Weights of a small GPT-style language model, trained from scratch on English Wikipedia.
Training: a variant of Adam for these matrices, 182M tokens.
Each number is 200 + 30 x the weight over the matrix's rms, rounded and kept within 0 to 999. Layers, rows and columns count from 0.

# up: layer 10 MLP up, 1536x192, rms 0.111, rows 1076-1128, columns 0-63
# down: layer 10 MLP down (transposed), 1536x192, rms 0.0954, rows 1076-1127, columns 0-63
up1076,210,176,168,217,201,197,191,214,133,195,204,179,164,176,170,238,225,117,211,220,209,220,236,223,230,186,200,171,205,226,190,217,215,194,232,178,192,263,194,182,191,237,226,288,177,134,198,154,210,172,194,174,247,172,107,197,268,216,175,166,215,185,251,213
down1076,245,168,224,195,213,238,220,216,163,199,195,169,197,229,188,133,203,185,205,167,167,245,157,251,242,127,181,174,200,183,220,170,223,188,239,174,263,206,245,224,203,203,183,216,156,171,174,273,195,211,198,189,200,164,180,230,227,212,187,232,236,191,136,213
up1077,159,203,166,212,199,197,185,189,195,183,224,172,198,185,215,211,150,168,224,230,210,245,179,174,190,194,196,207,184,207,210,195,213,210,220,240,206,188,197,234,222,201,178,200,229,195,231,189,228,206,211,209,221,115,173,174,221,224,239,175,159,196,188,249
down1077,45,226,196,166,198,241,243,216,209,184,230,246,232,171,232,172,229,198,212,258,241,164,185,195,182,234,213,206,217,208,245,175,200,202,171,251,224,199,164,175,190,214,218,234,295,204,194,212,184,221,200,171,196,218,170,198,220,200,199,273,245,159,219,181
up1078,241,208,206,175,158,218,190,221,258,200,179,149,202,211,214,203,208,177,220,214,240,195,241,212,189,224,198,136,222,200,201,202,140,167,218,205,188,193,186,169,227,150,196,175,206,231,229,158,147,205,213,235,243,144,188,266,200,206,227,203,156,189,186,218
down1078,169,217,216,158,248,231,183,202,202,241,200,208,265,203,164,163,224,211,210,204,242,180,170,189,197,182,203,234,231,161,215,179,187,196,175,153,217,164,182,201,175,191,201,224,155,245,220,206,229,205,176,166,187,204,208,143,205,246,166,184,162,169,212,236
up1079,179,211,156,236,183,205,199,260,164,192,276,179,168,170,166,183,192,184,192,188,197,237,146,149,243,187,212,171,176,217,217,202,218,208,180,180,234,174,204,177,164,202,207,203,201,160,210,169,181,179,235,202,152,205,198,217,228,153,137,205,219,211,229,244
down1079,186,204,218,147,255,240,251,138,213,229,134,185,196,200,187,192,170,180,240,161,198,166,231,238,175,193,207,203,234,208,193,248,240,202,183,243,161,222,259,196,224,243,210,247,156,254,251,198,226,204,203,180,205,195,225,215,204,256,205,277,178,231,158,196
up1080,233,224,151,239,184,178,202,207,223,185,160,236,196,200,217,161,205,186,202,184,260,231,171,244,151,193,160,172,203,208,169,222,171,191,143,180,198,149,209,219,181,176,162,183,190,159,176,237,209,214,199,190,197,219,194,173,178,197,207,205,221,225,189,190
down1080,235,165,189,196,225,148,132,228,168,220,170,220,237,245,237,178,215,230,228,229,195,146,203,208,208,213,217,196,271,210,169,195,204,184,219,220,220,175,235,258,216,179,202,137,207,214,212,163,233,168,239,216,195,212,231,156,214,238,220,212,199,213,189,200
up1081,198,202,215,231,158,208,212,167,190,204,204,192,168,172,200,183,215,205,206,247,232,179,219,239,174,210,245,199,215,197,187,182,221,210,168,174,179,188,171,179,209,237,221,203,197,219,227,218,192,204,220,142,211,173,178,203,229,244,185,145,217,171,215,206
down1081,173,193,210,130,173,207,196,181,221,220,227,184,222,201,245,189,243,264,243,209,172,159,196,189,173,192,176,258,178,215,246,146,197,210,203,267,221,256,233,234,257,205,215,200,199,192,162,191,174,194,176,228,170,178,192,208,252,208,197,196,194,180,199,227
up1082,155,187,214,224,201,197,183,209,203,231,167,221,189,219,195,215,204,204,223,204,178,174,179,203,209,217,254,212,239,223,201,156,185,205,160,243,254,208,205,199,211,189,252,206,165,178,227,132,199,217,211,262,203,218,178,202,196,195,237,204,192,156,253,225
down1082,164,220,216,214,229,194,184,188,184,107,203,179,203,168,218,190,177,193,216,172,190,190,184,212,153,175,122,254,124,194,189,177,238,220,173,222,178,186,185,195,217,210,153,191,244,210,210,249,234,190,194,211,216,176,194,235,195,220,189,191,165,176,188,141
up1083,210,187,223,207,198,175,203,205,154,251,186,204,181,169,201,206,162,190,226,218,197,210,203,222,206,188,183,209,189,197,170,167,161,151,173,220,199,218,165,180,206,189,213,218,194,201,245,223,228,175,197,192,180,205,203,185,188,202,174,195,220,234,190,212
down1083,217,243,214,227,201,200,197,175,182,162,201,151,221,190,188,228,141,234,170,228,217,234,161,206,174,158,200,219,232,139,160,210,193,202,143,240,205,184,249,205,218,263,226,212,155,195,200,202,191,256,223,172,241,190,227,187,216,189,183,184,253,223,258,267
up1084,194,147,217,194,188,217,250,263,200,206,189,250,209,133,191,178,206,154,174,186,219,225,241,188,214,210,200,209,198,294,189,204,193,201,162,143,212,184,155,223,167,191,213,209,174,243,229,214,232,208,176,122,259,301,200,240,173,192,213,209,172,212,217,198
down1084,226,248,144,216,181,203,219,224,184,226,162,184,137,275,228,168,185,205,257,201,183,209,206,144,149,121,162,230,162,144,182,272,242,218,226,208,205,233,117,174,174,191,160,285,110,229,177,173,206,268,206,240,221,217,198,210,178,203,208,197,218,192,224,240
up1085,231,160,149,215,228,150,195,265,207,219,191,227,188,227,177,202,251,185,214,181,224,194,232,173,240,203,202,201,193,199,210,233,233,238,210,189,185,206,223,167,211,211,256,212,176,211,206,166,183,176,205,175,180,192,142,242,230,193,217,199,203,224,220,173
down1085,229,172,162,200,186,208,196,185,177,222,190,181,245,228,197,224,202,199,122,169,247,232,176,167,216,157,186,202,200,172,214,205,224,208,174,200,184,199,230,219,222,190,174,221,156,215,142,227,195,201,203,178,174,242,175,250,202,147,176,188,223,195,203,175
up1086,212,198,201,185,131,205,168,228,196,211,182,168,147,156,193,219,184,152,175,169,199,214,180,182,222,227,168,194,171,203,211,207,187,242,166,203,193,197,189,187,200,181,179,190,221,178,192,216,210,212,198,193,174,218,224,180,242,230,210,231,210,238,262,140
down1086,218,209,200,175,223,179,207,179,228,176,191,204,188,177,182,204,221,209,191,196,246,201,174,171,196,184,159,245,206,197,204,240,148,192,206,215,175,191,218,234,208,189,162,112,247,209,131,200,205,201,162,183,180,209,206,203,189,154,178,216,205,242,188,162
up1087,241,182,178,174,209,208,201,144,247,164,170,153,170,229,221,228,187,196,234,197,264,179,150,241,177,213,205,235,184,192,190,174,182,165,200,168,172,200,178,206,205,195,214,210,170,186,251,221,174,236,184,161,249,215,225,186,192,200,222,167,192,194,203,240
down1087,209,272,176,144,244,209,236,177,196,166,215,159,209,174,202,249,211,193,218,216,241,163,164,189,196,142,178,284,202,164,235,212,222,192,211,180,159,231,147,227,178,185,143,132,157,248,224,230,212,243,242,175,207,205,218,211,153,210,182,176,254,190,175,227
up1088,265,215,142,208,188,214,188,160,220,189,185,161,131,259,171,257,214,178,186,160,253,175,218,226,212,251,186,191,193,193,191,224,195,149,170,207,172,176,187,199,193,239,145,199,163,128,241,197,215,182,169,211,168,173,140,197,234,238,232,175,161,167,196,172
down1088,227,207,159,193,251,204,236,167,204,195,169,213,180,247,222,175,174,220,221,163,155,215,256,198,224,234,160,243,185,160,235,172,187,188,198,178,165,143,186,174,265,218,196,260,142,168,187,165,202,198,203,246,208,201,243,175,202,219,222,167,160,206,236,195
up1089,184,184,201,241,187,181,176,182,194,168,166,242,159,192,180,249,182,119,223,196,179,146,160,195,165,260,309,184,214,242,191,178,209,191,186,145,216,207,164,233,208,178,175,224,173,211,242,181,264,189,173,190,182,197,225,207,222,204,220,214,172,232,243,175
down1089,163,200,189,240,149,132,187,192,225,228,187,150,244,201,248,236,190,211,211,205,223,236,220,174,228,197,187,218,190,218,207,150,237,148,179,180,172,204,161,279,199,156,203,221,160,208,197,216,213,173,192,186,198,196,200,182,229,158,234,192,138,241,183,221
up1090,196,206,195,240,209,184,117,222,210,188,205,199,134,195,170,202,216,168,261,241,223,255,193,183,179,260,172,163,204,235,173,201,182,232,179,194,205,215,245,235,164,177,243,192,219,185,286,185,241,246,194,144,183,238,212,183,202,245,184,159,199,215,240,192
down1090,163,210,143,174,267,176,186,243,164,131,208,193,175,204,237,213,187,272,259,280,177,219,225,190,236,220,205,192,196,217,224,226,145,149,228,269,191,176,189,185,199,174,219,230,262,143,185,173,219,225,205,185,153,232,220,163,215,225,159,192,214,227,213,221
up1091,189,206,195,176,120,225,129,191,147,226,236,141,224,182,172,188,123,150,216,207,186,178,152,179,200,198,228,218,174,204,172,204,192,181,148,265,263,186,214,160,149,261,200,215,189,199,217,248,171,225,177,223,187,198,200,250,182,184,186,190,184,254,211,218
down1091,202,220,198,251,221,182,207,163,181,176,204,213,175,182,219,175,210,214,183,199,140,201,175,171,175,193,171,140,118,225,209,225,239,191,204,293,172,216,167,143,227,157,143,253,187,213,168,227,196,164,164,222,178,196,157,258,191,206,241,188,227,241,213,163
up1092,177,222,183,238,202,223,156,178,189,251,230,180,233,161,193,180,145,206,215,183,196,157,202,215,179,216,217,183,215,190,197,212,229,164,218,209,193,196,219,207,235,237,252,204,172,204,264,241,207,175,222,248,236,243,206,226,177,239,215,183,197,267,160,260
down1092,204,221,223,228,195,224,137,226,212,164,175,206,184,244,159,193,188,198,178,152,232,177,166,167,163,197,183,187,192,218,230,178,183,164,191,176,133,161,204,216,221,201,90,126,205,193,224,244,200,209,199,191,238,218,197,185,228,186,195,155,192,217,171,225
up1093,250,182,185,190,162,189,167,242,238,172,163,254,212,197,192,184,166,107,164,158,230,175,266,194,192,176,213,224,183,220,177,250,186,206,187,213,220,196,205,187,176,215,221,235,173,202,180,191,217,226,217,217,223,217,223,182,256,216,274,135,179,216,227,164
down1093,194,179,236,157,186,178,140,195,178,177,225,126,233,225,261,176,174,222,254,245,210,247,214,247,216,177,191,218,183,166,215,196,222,200,156,206,227,224,216,155,198,214,174,189,148,208,144,211,216,162,228,159,202,220,195,201,186,195,215,228,199,178,209,141
up1094,213,229,191,215,237,184,188,192,213,174,220,229,195,191,155,206,224,191,213,206,196,178,283,219,235,195,195,220,189,188,227,208,225,175,187,182,236,200,191,191,211,216,179,178,170,240,217,201,206,222,211,211,197,155,135,182,216,165,211,202,237,201,235,241
down1094,187,157,221,230,202,216,130,186,170,199,190,229,190,196,170,175,204,228,204,184,187,216,172,236,190,217,219,200,192,219,194,183,200,211,229,226,181,198,227,196,208,184,186,150,172,183,209,174,174,160,163,191,194,201,201,242,268,156,148,172,198,220,242,254
up1095,217,216,198,185,175,192,233,265,133,263,154,208,236,224,163,204,227,198,222,189,254,208,225,184,171,213,171,173,138,199,148,174,171,213,222,214,203,138,211,184,194,195,120,202,204,191,212,233,226,211,237,224,185,147,144,196,240,155,208,207,210,234,197,170
down1095,142,216,145,166,209,249,232,186,213,200,197,202,233,209,202,172,183,227,183,203,190,287,210,212,207,212,172,192,235,213,217,134,195,228,177,183,184,205,205,206,236,164,188,219,175,248,197,204,189,272,215,213,204,190,246,219,169,173,173,148,232,174,164,177
up1096,230,184,178,217,189,245,187,265,163,208,132,215,212,182,164,218,151,146,207,176,197,216,217,252,192,179,158,236,185,220,117,142,227,164,178,205,222,206,141,210,205,198,235,220,177,221,239,197,157,177,284,249,280,192,172,184,213,226,270,186,194,174,187,206
down1096,224,199,162,178,163,250,219,253,217,181,227,243,193,170,205,198,208,233,169,197,220,214,195,161,167,211,218,191,219,196,174,200,188,231,177,133,202,123,203,151,156,174,150,255,163,180,143,204,176,199,174,123,222,247,216,181,189,177,196,194,228,174,259,190
up1097,205,177,231,208,155,170,189,231,239,206,168,185,128,144,218,191,179,219,263,207,220,207,176,176,145,253,202,178,159,187,180,188,214,219,141,218,211,238,243,166,186,203,161,213,171,146,175,211,171,275,170,255,271,267,209,181,220,213,229,208,197,268,223,195
down1097,228,189,212,185,152,222,179,213,197,259,150,209,200,198,148,202,254,201,206,230,189,198,158,193,164,186,157,234,179,147,212,191,215,214,173,141,164,281,249,198,196,206,204,202,183,209,198,251,176,260,215,255,133,166,207,223,227,227,202,159,202,156,166,175
up1098,220,194,205,212,181,220,183,226,179,223,220,184,160,218,192,291,235,185,238,221,186,205,199,187,219,210,223,213,188,184,165,177,234,176,210,187,179,178,203,214,245,201,264,202,192,241,213,212,193,191,223,260,191,179,202,233,195,285,196,203,191,201,221,255
down1098,232,176,192,185,157,200,230,148,196,162,185,191,149,216,216,232,216,239,192,190,212,206,246,150,224,182,169,225,184,181,200,208,205,197,194,211,182,249,197,206,195,255,186,200,184,203,178,211,208,197,161,210,174,203,174,174,221,204,211,179,338,228,168,226
up1099,181,198,157,238,135,228,166,263,229,243,209,173,164,177,203,210,179,209,217,171,196,156,170,233,221,206,231,186,193,186,153,197,203,212,142,199,174,175,150,180,214,195,196,175,192,193,206,220,194,165,226,191,189,230,227,225,166,199,225,215,204,222,176,162
down1099,206,228,177,133,212,233,221,185,196,206,215,203,245,173,200,171,228,186,182,183,213,191,154,180,156,148,202,200,195,195,147,151,180,202,208,209,237,154,203,191,122,202,210,162,242,206,171,182,213,207,188,188,224,195,262,275,212,194,214,186,219,162,233,210
up1100,198,102,181,207,215,114,179,273,219,206,160,236,148,167,206,178,173,169,191,216,243,169,199,197,207,198,229,199,205,239,211,229,132,199,171,168,185,269,151,208,147,202,155,236,182,179,205,183,212,215,213,150,259,178,204,152,269,177,198,191,229,200,192,203
down1100,156,248,196,218,187,232,169,196,216,261,213,176,229,189,191,133,172,190,178,187,227,201,179,221,227,174,148,206,183,205,191,190,232,174,252,205,171,184,196,145,207,167,202,198,150,190,196,178,142,189,217,161,232,229,185,201,225,124,268,196,217,223,168,161
up1101,186,202,200,229,234,157,160,252,218,209,199,245,199,206,189,262,200,198,201,156,211,219,219,234,200,207,253,212,239,209,178,187,195,255,184,207,201,221,171,212,193,220,208,183,224,157,225,218,181,172,188,175,205,157,154,151,189,226,174,252,243,230,178,219
down1101,185,171,260,229,236,173,155,182,177,160,209,205,219,168,196,187,212,194,205,232,194,169,221,175,225,200,186,235,153,182,219,227,160,184,219,218,196,215,168,164,225,187,173,181,297,194,202,193,261,183,139,191,222,184,163,203,201,224,219,172,206,211,214,175
up1102,199,179,156,179,189,208,204,212,180,212,167,216,187,164,213,247,147,142,228,179,252,187,225,215,164,269,257,222,204,217,195,198,201,252,242,166,192,222,230,178,166,177,215,229,204,162,208,226,165,228,201,205,229,149,143,162,183,238,215,209,212,248,195,229
down1102,199,229,269,193,206,248,165,176,217,144,184,160,251,247,194,241,230,200,195,217,210,229,189,112,216,181,168,220,235,200,197,258,152,216,213,189,172,169,176,151,183,178,186,204,170,138,181,219,214,206,172,220,240,150,207,219,188,216,189,229,268,202,218,231
up1103,243,185,236,177,178,201,203,188,227,208,217,215,184,188,215,222,196,198,196,205,211,178,235,188,211,201,183,142,208,225,223,227,233,196,212,177,214,218,195,222,183,161,214,204,138,171,229,179,189,230,222,225,220,205,214,197,200,170,199,233,218,188,206,153
down1103,200,186,162,217,192,229,169,248,166,189,194,182,218,227,237,219,190,226,181,171,206,250,172,160,212,241,190,206,222,243,186,190,172,130,277,201,187,233,207,205,233,177,163,236,149,166,192,217,200,165,149,180,203,192,180,168,183,199,191,171,177,203,207,209
up1104,205,145,190,174,197,210,200,182,231,191,194,171,179,225,235,215,233,236,212,115,154,190,180,272,188,204,203,183,211,317,140,247,159,172,151,135,297,207,181,209,220,192,137,246,130,191,248,173,220,206,221,210,198,204,206,178,186,227,158,124,203,215,310,257
down1104,206,289,191,174,249,154,268,245,277,199,182,208,214,218,216,139,205,238,111,96,159,271,154,209,254,181,150,215,125,168,196,239,172,155,229,147,204,200,160,221,247,225,196,215,205,197,277,156,218,201,177,162,205,169,221,261,145,123,218,204,214,222,194,227
up1105,198,202,209,218,181,179,209,200,213,216,148,186,184,227,214,216,213,209,184,207,165,233,201,185,131,170,239,239,159,201,191,186,219,157,232,191,256,232,169,164,230,221,251,198,160,198,243,174,191,191,181,202,197,219,214,190,138,196,257,233,186,223,199,235
down1105,137,199,164,216,178,166,196,200,250,189,210,192,216,234,179,207,184,196,160,176,176,210,221,190,216,171,224,246,186,250,199,199,208,171,196,246,225,198,195,231,147,219,295,180,236,168,173,184,179,149,210,160,225,189,223,195,126,200,191,180,175,207,214,204
up1106,201,203,263,215,162,199,257,180,142,197,204,221,171,168,163,204,234,187,213,176,186,217,218,237,247,186,207,185,183,209,202,167,170,179,237,187,176,177,149,214,199,204,204,186,175,217,226,271,221,230,185,183,235,165,159,146,257,247,254,222,165,117,236,240
down1106,176,189,187,133,230,193,267,200,217,214,140,162,238,171,198,215,231,214,221,163,220,173,136,217,191,175,203,252,184,268,192,188,206,184,201,219,156,196,215,190,190,190,180,152,228,223,288,206,261,179,195,194,183,209,225,252,199,192,190,197,193,192,175,204
up1107,206,212,241,225,179,187,230,195,210,170,241,161,182,213,214,200,206,204,178,188,187,190,269,180,143,170,167,205,151,201,177,243,249,271,165,218,175,182,227,212,219,203,218,242,179,244,181,218,204,192,257,272,235,183,198,195,196,148,181,142,162,228,165,148
down1107,220,200,196,242,221,178,222,187,211,224,219,195,217,230,205,237,163,170,201,180,276,225,192,197,208,222,241,214,198,228,196,169,190,172,162,209,168,209,183,167,193,186,143,210,178,166,227,182,209,181,165,145,179,203,249,168,209,163,193,246,208,237,176,168
up1108,258,160,212,279,232,214,199,190,185,255,172,170,190,157,223,214,185,174,146,207,246,166,203,205,210,204,187,170,161,222,150,139,217,225,168,181,207,186,153,211,209,189,149,188,185,159,185,178,168,191,179,219,183,164,218,173,119,168,184,161,198,245,220,165
down1108,268,238,191,187,196,163,199,206,146,175,170,204,225,201,219,149,200,240,204,169,190,252,121,127,233,188,241,213,218,260,213,220,147,191,220,192,129,207,198,180,208,128,240,159,146,167,210,237,218,124,235,113,173,205,182,197,134,190,237,231,207,211,142,237
up1109,223,121,179,219,192,158,143,194,249,216,202,157,206,168,232,236,184,203,217,174,241,217,272,211,237,223,197,163,220,193,172,224,221,157,227,193,212,189,239,221,254,191,256,214,167,230,179,206,205,182,166,204,178,176,204,134,160,224,286,252,191,168,232,155
down1109,189,212,229,216,177,220,219,166,131,214,214,195,183,163,228,243,255,209,199,210,211,265,237,163,206,182,258,240,204,205,212,222,180,176,188,216,182,166,193,169,225,194,192,217,155,203,198,231,214,196,224,242,217,221,168,235,186,205,142,195,193,239,224,165
up1110,238,240,212,181,177,248,194,184,175,193,165,280,186,189,202,267,176,167,185,177,187,196,168,221,208,197,130,210,193,228,166,144,201,162,130,216,178,199,192,212,185,247,182,174,209,177,234,164,200,194,247,230,203,189,204,264,198,215,184,207,183,238,166,212
down1110,180,215,239,212,160,174,209,242,203,155,168,174,194,216,214,167,195,206,168,174,175,208,179,213,228,206,165,189,132,206,150,214,172,216,223,154,228,214,192,187,203,181,224,301,135,193,193,192,187,176,237,161,170,211,163,200,241,125,179,139,163,123,248,199
up1111,207,118,114,184,209,149,136,186,246,203,222,192,181,237,186,195,221,163,225,233,218,144,204,276,192,175,202,175,200,240,201,228,191,182,243,192,265,238,121,179,192,172,185,220,163,143,263,191,219,206,196,163,195,273,213,134,169,175,184,167,183,210,228,185
down1111,236,216,210,185,188,142,161,204,263,221,173,184,153,243,238,220,209,167,219,246,184,189,208,247,203,194,234,213,137,265,179,172,200,160,256,168,185,233,162,224,180,200,183,229,164,198,212,194,242,212,215,183,241,252,225,177,150,216,161,195,240,260,207,227
up1112,243,219,197,203,239,224,180,221,270,212,157,181,208,144,162,219,222,195,200,241,242,171,153,208,197,221,210,198,211,225,175,151,180,214,225,226,253,162,240,219,209,192,214,194,209,158,246,168,194,248,213,218,249,192,175,182,182,205,220,195,163,170,238,169
down1112,185,203,178,225,184,219,232,179,226,203,140,144,208,249,174,208,212,165,146,214,234,134,166,200,216,157,218,237,215,226,143,215,180,197,215,253,234,226,201,198,180,167,196,242,217,239,192,192,165,169,237,165,197,153,228,190,181,230,202,183,219,216,219,250
up1113,243,179,204,229,209,229,199,187,194,167,161,215,193,159,215,232,153,212,186,137,179,249,247,147,133,175,195,156,108,220,208,248,219,208,144,172,194,113,258,200,183,223,129,200,169,197,221,188,216,185,232,162,242,235,173,214,228,133,206,226,195,217,238,193
down1113,176,152,208,267,231,183,179,138,241,187,187,186,171,161,218,201,172,214,201,189,208,220,190,203,216,208,227,192,178,236,177,246,210,215,218,273,116,196,226,213,248,162,161,131,122,199,183,213,232,227,193,209,219,204,203,177,202,158,203,240,285,231,211,180
up1114,183,211,174,194,149,192,199,265,182,242,183,238,218,187,152,163,202,181,207,172,198,180,187,206,200,217,260,231,180,226,188,186,148,206,182,229,207,170,173,223,193,191,234,227,151,249,230,178,216,207,230,254,230,159,172,199,179,204,233,224,190,186,239,190
down1114,204,221,170,202,180,192,214,195,195,177,185,152,205,259,219,196,147,194,160,154,155,207,149,205,174,173,137,199,126,244,187,180,223,224,208,226,163,183,186,226,248,162,186,155,192,258,203,235,241,232,254,186,197,212,160,219,195,212,181,217,254,216,173,228
up1115,203,229,191,237,210,192,189,212,179,201,230,192,175,156,212,205,190,156,229,219,195,166,235,197,191,234,242,206,221,243,178,161,209,180,245,243,166,200,216,211,199,192,175,224,186,248,247,196,176,188,192,203,200,206,199,154,258,227,195,228,152,188,170,200
down1115,191,212,184,161,171,190,235,207,215,164,168,204,218,203,196,228,198,179,193,184,166,204,215,159,164,236,225,242,227,231,232,181,195,176,147,163,185,167,199,227,153,170,222,217,247,207,271,160,218,212,218,218,166,235,192,220,195,109,267,224,174,188,194,173
up1116,194,212,206,230,214,151,192,231,234,201,192,241,204,176,171,218,219,195,186,167,258,196,218,183,183,255,231,159,213,213,214,201,196,173,222,203,192,248,224,209,227,205,172,266,198,199,213,212,153,224,202,178,209,222,198,219,185,199,257,217,188,178,259,193
down1116,155,278,223,175,222,192,198,199,218,210,227,181,197,197,242,177,224,195,202,220,224,225,135,173,171,177,161,275,171,175,215,198,153,221,200,279,192,223,153,198,211,195,200,199,215,166,211,186,176,213,145,204,177,206,167,280,215,162,174,181,200,179,222,154
up1117,209,247,226,223,183,203,216,199,217,183,196,154,186,215,207,223,207,174,198,219,207,184,225,200,237,152,216,218,204,228,204,218,236,248,207,172,191,251,153,236,195,228,212,214,185,187,208,217,212,178,195,185,208,197,191,174,180,172,244,154,174,246,180,217
down1117,212,219,196,195,240,218,227,225,182,170,177,211,201,184,191,203,180,187,187,138,234,178,192,127,208,205,196,209,206,222,213,170,139,223,144,186,181,239,175,211,155,175,212,226,193,174,195,175,248,227,219,163,228,219,231,181,211,205,161,225,225,225,215,201
up1118,194,171,207,206,181,221,151,243,194,236,261,222,210,230,183,237,227,226,225,250,211,212,192,200,267,192,247,138,160,203,188,193,162,207,229,189,271,218,141,139,191,222,177,192,212,143,216,228,186,141,202,235,228,172,217,222,164,197,172,232,179,209,220,200
down1118,201,212,147,279,187,166,210,196,232,224,194,164,198,218,198,228,179,234,181,175,218,233,210,164,190,228,235,209,201,262,155,194,181,198,196,192,218,202,274,167,189,179,242,241,165,149,150,193,213,195,203,233,186,135,197,187,186,176,199,199,222,171,191,222
up1119,232,205,134,217,181,110,229,172,225,176,170,185,140,169,187,201,123,201,179,228,186,235,191,192,233,234,237,206,190,238,177,185,239,220,223,158,246,185,193,193,117,237,157,210,134,184,204,213,133,213,143,201,236,158,202,211,176,171,179,183,184,202,222,198
down1119,225,168,242,168,267,199,229,262,176,184,181,226,217,229,183,220,240,212,207,180,152,144,180,239,198,182,186,186,197,221,233,198,258,163,164,173,174,178,204,239,223,179,224,208,177,169,177,153,229,213,173,233,213,209,201,284,171,274,251,176,216,176,223,176
up1120,186,145,120,243,194,199,166,229,162,180,231,169,125,163,225,182,156,237,146,168,218,227,200,179,171,169,220,191,198,290,198,265,183,255,219,180,194,145,193,261,198,200,183,212,167,156,292,193,178,178,190,209,215,173,150,163,207,133,200,177,201,181,227,212
down1120,211,121,211,190,147,221,211,201,169,220,144,191,200,184,189,123,221,245,136,147,260,198,176,171,188,270,257,264,174,177,223,163,259,166,193,166,147,179,210,228,219,182,211,252,158,161,187,216,199,192,178,164,199,189,175,245,174,248,214,207,189,167,221,186
up1121,199,173,160,189,146,223,196,216,203,222,168,208,169,206,156,201,248,180,181,216,187,147,231,171,161,207,237,188,201,216,197,230,254,223,198,224,181,232,184,181,204,265,238,222,179,213,193,179,193,245,163,198,243,226,189,180,182,240,244,189,169,170,233,182
down1121,243,205,208,227,180,164,171,203,220,180,166,214,181,150,195,210,200,182,214,198,203,223,209,226,219,235,188,203,153,216,181,204,166,216,140,164,206,211,235,222,191,227,197,141,238,214,210,222,165,194,186,162,223,199,189,236,219,187,187,196,205,231,191,208
up1122,237,142,167,227,168,187,188,243,240,189,137,218,190,193,211,214,185,162,180,163,225,229,214,193,174,166,210,171,272,230,210,170,183,208,230,201,230,192,194,190,195,177,200,194,186,198,224,171,295,157,197,216,171,195,206,183,154,172,289,154,184,224,167,171
down1122,185,157,154,243,185,158,232,155,240,139,227,234,208,154,235,225,242,219,261,200,151,220,189,165,157,244,175,201,200,198,204,197,209,219,187,194,230,202,144,238,155,178,205,246,158,188,253,183,170,211,154,173,174,240,177,141,191,169,207,203,173,228,244,173
up1123,208,228,195,226,142,154,195,211,174,174,247,281,184,170,186,184,174,173,199,214,153,181,176,187,230,239,226,182,212,223,191,229,187,197,185,140,249,169,177,147,270,207,204,210,217,148,217,220,219,224,190,162,182,227,169,146,260,192,221,190,163,231,223,249
down1123,191,242,175,172,201,174,169,216,185,162,188,196,267,186,187,231,165,198,167,212,164,182,223,155,220,242,178,212,224,190,199,174,204,203,172,220,153,213,198,231,198,191,158,140,295,162,237,232,235,217,159,131,203,166,202,193,187,218,204,188,144,222,219,182
up1124,251,214,174,185,169,157,236,213,196,201,180,229,143,127,194,180,210,172,190,187,259,228,175,186,261,257,187,193,246,225,201,157,184,230,211,156,215,244,210,177,173,234,159,203,179,189,168,178,236,228,231,147,172,201,234,217,196,215,217,214,174,198,211,182
down1124,156,183,140,214,206,233,155,192,218,180,185,226,224,222,225,211,200,177,205,202,201,173,183,243,243,185,185,209,168,184,230,204,157,194,162,202,224,235,190,205,265,239,207,197,182,193,208,219,215,186,168,212,203,207,159,199,231,214,180,209,213,239,193,200
up1125,181,198,153,210,123,226,169,176,230,180,224,153,188,176,224,152,177,183,228,192,222,243,189,199,200,251,153,209,195,236,176,202,260,178,156,182,160,182,243,249,194,227,139,261,183,211,266,173,196,229,193,183,180,249,184,227,179,216,222,179,219,230,171,203
down1125,102,213,183,178,202,222,205,158,208,181,157,210,177,150,245,198,236,176,177,251,188,207,161,145,178,178,228,199,190,153,216,154,203,187,212,189,199,217,224,216,196,203,153,218,143,189,228,209,210,231,164,166,206,129,242,203,204,199,202,192,158,186,181,182
up1126,165,160,191,277,171,195,187,210,262,220,236,245,198,216,177,203,218,216,253,180,232,208,215,229,251,197,246,183,237,210,167,196,159,184,187,196,174,161,181,202,158,248,166,188,193,210,246,202,226,232,204,221,193,193,200,167,178,214,212,184,176,186,177,239
down1126,187,194,243,253,187,201,249,213,243,197,196,173,229,168,212,220,209,269,201,174,164,234,165,210,195,240,218,154,195,193,182,240,230,197,189,208,176,164,171,212,168,264,216,157,174,180,179,168,227,210,183,190,144,206,238,220,197,193,185,161,185,197,160,167
up1127,226,181,232,225,231,204,154,240,219,184,206,156,178,205,213,219,175,92,196,164,155,130,189,203,181,260,204,168,184,194,172,159,194,177,212,206,227,236,157,203,215,228,155,193,187,156,179,191,140,154,223,249,222,112,235,187,164,208,216,172,231,230,185,184
down1127,178,225,208,187,217,206,157,186,184,154,221,227,187,224,211,245,220,183,190,215,196,158,201,210,227,284,197,215,222,233,199,140,211,183,229,171,194,164,255,224,247,211,206,206,187,225,212,200,133,253,187,211,209,211,210,192,157,283,173,200,146,250,198,219
up1128,227,161,204,232,176,192,204,196,162,224,200,161,180,234,177,170,177,176,232,193,215,213,260,231,191,231,219,160,209,184,179,200,238,146,212,170,211,190,210,194,214,234,211,274,173,220,199,225,220,164,192,198,221,184,177,185,244,254,198,133,189,183,199,189